Part of a small language model's weights.
Size: 9 layers, width 160, vocabulary 8192, 8.48M parameters.
Architecture: rotary positions, untied embeddings, normalized queries and keys, gated attention, an embedding shortcut, capped logits.
Training: a variant of Muon for these matrices, 222M tokens, 6785 steps.
Each number is 128 + 32 x the weight over its row's rms, rounded and kept within 0 to 255. Layers, rows and columns count from 0. The size above them is the row's rms in percent of the matrix's.

# layer 5 MLP gate, 448x160, rms 0.43, rows 403-408, columns 80-159
size [ 98 101  85  92 101 106]
[[108 125 127 159 134 166 121 155 134 143 113  68 176 143  34 127 119 113 112 142 115  78 106 151  97 155 143 157  98  94 180 138 168  94  94  73  79 140 154 166 131 138 109 111 164 165 136 115  98 131 116 168 181 160 140 178 130  86 122  95 156 184  91 136  98  50 139  67 150 143 175 153  64 157  80 107 130 130  85 146]
 [156 164  56 115 162 157 129 184 103 110 115 161 128  81 131 114 160 186  98 140 132 128 115 156 129  92  98 146 110 106 150  95 132 163 137 119  89 174 140  98 136 105 122 100 163 118 142 135 117 173 117 132  77 127 110 167  94 161 115 102 156  69 179 108 149 141 137 174 123 173 162 204 172 165 112 121 133 136 178  96]
 [141 134 126 121  75 164 152 114  91 135 163 118 107 125  93 180 126 106  54  91 126 133 162 173 113 143 158  87 101 166 123 204 119 102 141 110 158 111 133 133 120 136 148 175 188 128 151 104 180 165  74 115 141 139  68 141  92 126 197 170 141 102  84 108 147 116 152 123 128 108 109 179 101 118 139 138 139 131 202 161]
 [177 117 123 110 185 153  95 143 109 144 162  61 155 101 112  92 151 105 148  53 146 182 144 132  73  98 138 129 152 122 119 128 153 139 139 156 128  98 136 156 123  56 139  98 100 128 169  80 100 138 130 124 149 117 102 118  72  86 161 131 118 140 143 125 130 117 104  76 112 115 139 139 144 119 135 108 145 106 137 139]
 [194 131  66 140 175 115 143 170 143 114 112 105 164  87 138 102 103 221  72 158 150  90  71 198 145 127 107 110 110 163 152 161 107 167  73 176  91 149 128 153 174  92 121 120  91 102 126 152 134 142 120 138 129  89 136 133 148 119  95 225 109 120 141 152  76 160 157  96 134 124 146 117 150 109 110 101  85  92  76 138]
 [179  90 122 151  68 145 188 132 138 121 178 133  94 102  96 124 167 190 185 123 135 102 146 130  74 124 138 146  79 135 109 119 102 124 137 132  93 141 147  98 167 125 111 159 115 184 131 113 143 137  77 132 137  92 166 129 110 190 116 154 126 134 155 127 148 176 141 130 114 123 122 149 168  60 161 129 187 106 146 219]]
# layer 5 MLP up, 448x160, rms 0.451, rows 403-408, columns 80-159
size [ 95 100  91  88  97 104]
[[102 120 149  81  82 154 132  99  64  81 139 144 101 138 146  97 144 126 134 135 125 181 151 127 141 152  87  82 104 133 125 137 149 133 154 112 100 143  77  94 135 147 157 165  78 132  80 109 122 155 133  91 117 126  63  94 178 128 129 111 124 121 107 101 153 170  72 126  87 111  88  97 114 117 130 144 143 133 129 198]
 [ 99  76  99 113 134  95  79  93 122 101 116 122 130 109  91  73 122 150 165 131 114 153 191 108 133 188 166 116 164 129 101 192 118 114 145  78 118  97 141 126 162 173 141 128 146 155 154 155 118  89 141  90  59 142 128 180  97 169  89 149  97 146 195 144 100  65  81 125 160 123 132 174 132 141 104 143 167 136 109  90]
 [158 142  93  97 181 110  89 116  53 141 170 130 112 119 145 153  87 101 104 109 157 114 123 177 123 147  87 148 101 150 119 131  92 132 121 152 115 193  94 104 147 138 117  86 132  78  98 155  79 126 167 118 109 105 184 143 138 135  77  97 160 178  87 124 148 154 120  97 118 123 168 141 109  65 118 115 151 139 134  99]
 [ 88 138 154 120 140  88 106 127 159 156 109 110  98 121 156 105 176 122  69 199 125  53  82 177 119 141  83  88 120 148 197 177  53 108 127 135 101 153 102 105 158 146  95 171 130 168  94 206 116  64  76 106 137 156 175 162  71 129 141 152 145 131 162 141 160 138 159 184 137 154 105 102 147 205 115 126 152 177 144 146]
 [ 91 142 111 119 142  84 113 134 164 150 141 160  80 127 123  81 138 131 140  97 165 135 104 134 107  96  80 109 137 115 172 107  74  95  89 144  86 139 118  88 107 144  92 242  88 107 133 185  87 214 150 182 148  75  76 120 190 114 113 100 121  96  89  67 125 128 152 112 135 134 165 164 136 153  69  97 157  86 128 150]
 [111 119 104  99 158 109 113  54 108 142  82 157 178 161 137 148 108  77  95 117 168 203 135 111 160 124 139 142 210 156 133 125 121  78  86  93 210 139 154 163  81 110 112 115 156  85 141 121 169 157 130  96 148 135 125 135 127 133 125  83 127 198 132 117  70 113 102  47 156 141 116 164  78 103 103 148 116 174 126 128]]
# layer 5 MLP down (transposed), 448x160, rms 0.3, rows 403-407, columns 80-159
size [ 99 102  88  93  99]
[[118 116 114 136 151 170 126  87 165 121 176 124 158 142 113 113 143  93 133 178 124  97  76 117 147 161 163 109  80 127 122 143 158  84 132  92  68 106 158 108 113 111 111  60 165 167 169 143 163 112 113 192 147 140 149 170 173 122 164  69 147  99 137 101 177 117 126  85 126 130 135 156 152 150 115  95 121 117  82 147]
 [139 171 117 136 134 150  94 151 122 175 154  52 174 136 124 114 177 123  74  66 122  99  86 147 127 160 134 177 100 146 134 105 118 109  94 120 131 139  68 218 130  73 102 103 146 171 172 172 143 154 123 167 105 137 122  97 127 101 146 143 111  54  90 157 160 110 131 160 101 179 164 128 145 190 147 168 113 147 163 112]
 [107 116 118  96 144  95 140 178 150 137 103 143 123 157 133 135 164 165 162  92 147 111 125 146 131 103 187 117 147  98 119  95  64 170 103 148 123 177  81 134 107  94 112  73 153 123 148 176 110 122 136 160 116 106 199  86 117 134 167  85  88  87 161 135 136 121 130 162 101 141 170 173 167 144  57  81 151 134 126 147]
 [ 93 139 132 166  65 135 186  72 173 122 102 147  96 136 128 135  79  95 164 135 185 138 171 146 151 150 164 115 144 148 161  92  55  96 136 107  53 145 104 167 163 140 142 142 148 157  87 147  74 110 175 147 194  91 122 121 130 135  95 146 150 136 146 127 173 159  60 129 126  86 132 179  93 141 142 142  77 172 172 105]
 [ 86 119 136 163  98 108 120 186 114 134 108 127  89 107 100  81 156 181 130 159 125 133 133 121 111  71 188  82 161 122 135 134 122 160 140  88  12 113  81 124 107 181 142 145 196 148 174 143 139 190 137 155  98 136 121 176 124 156 116 136 136 116 148 106 147 202 187  97 160 134 167 161 182 121 122 128 180  85  72 114]]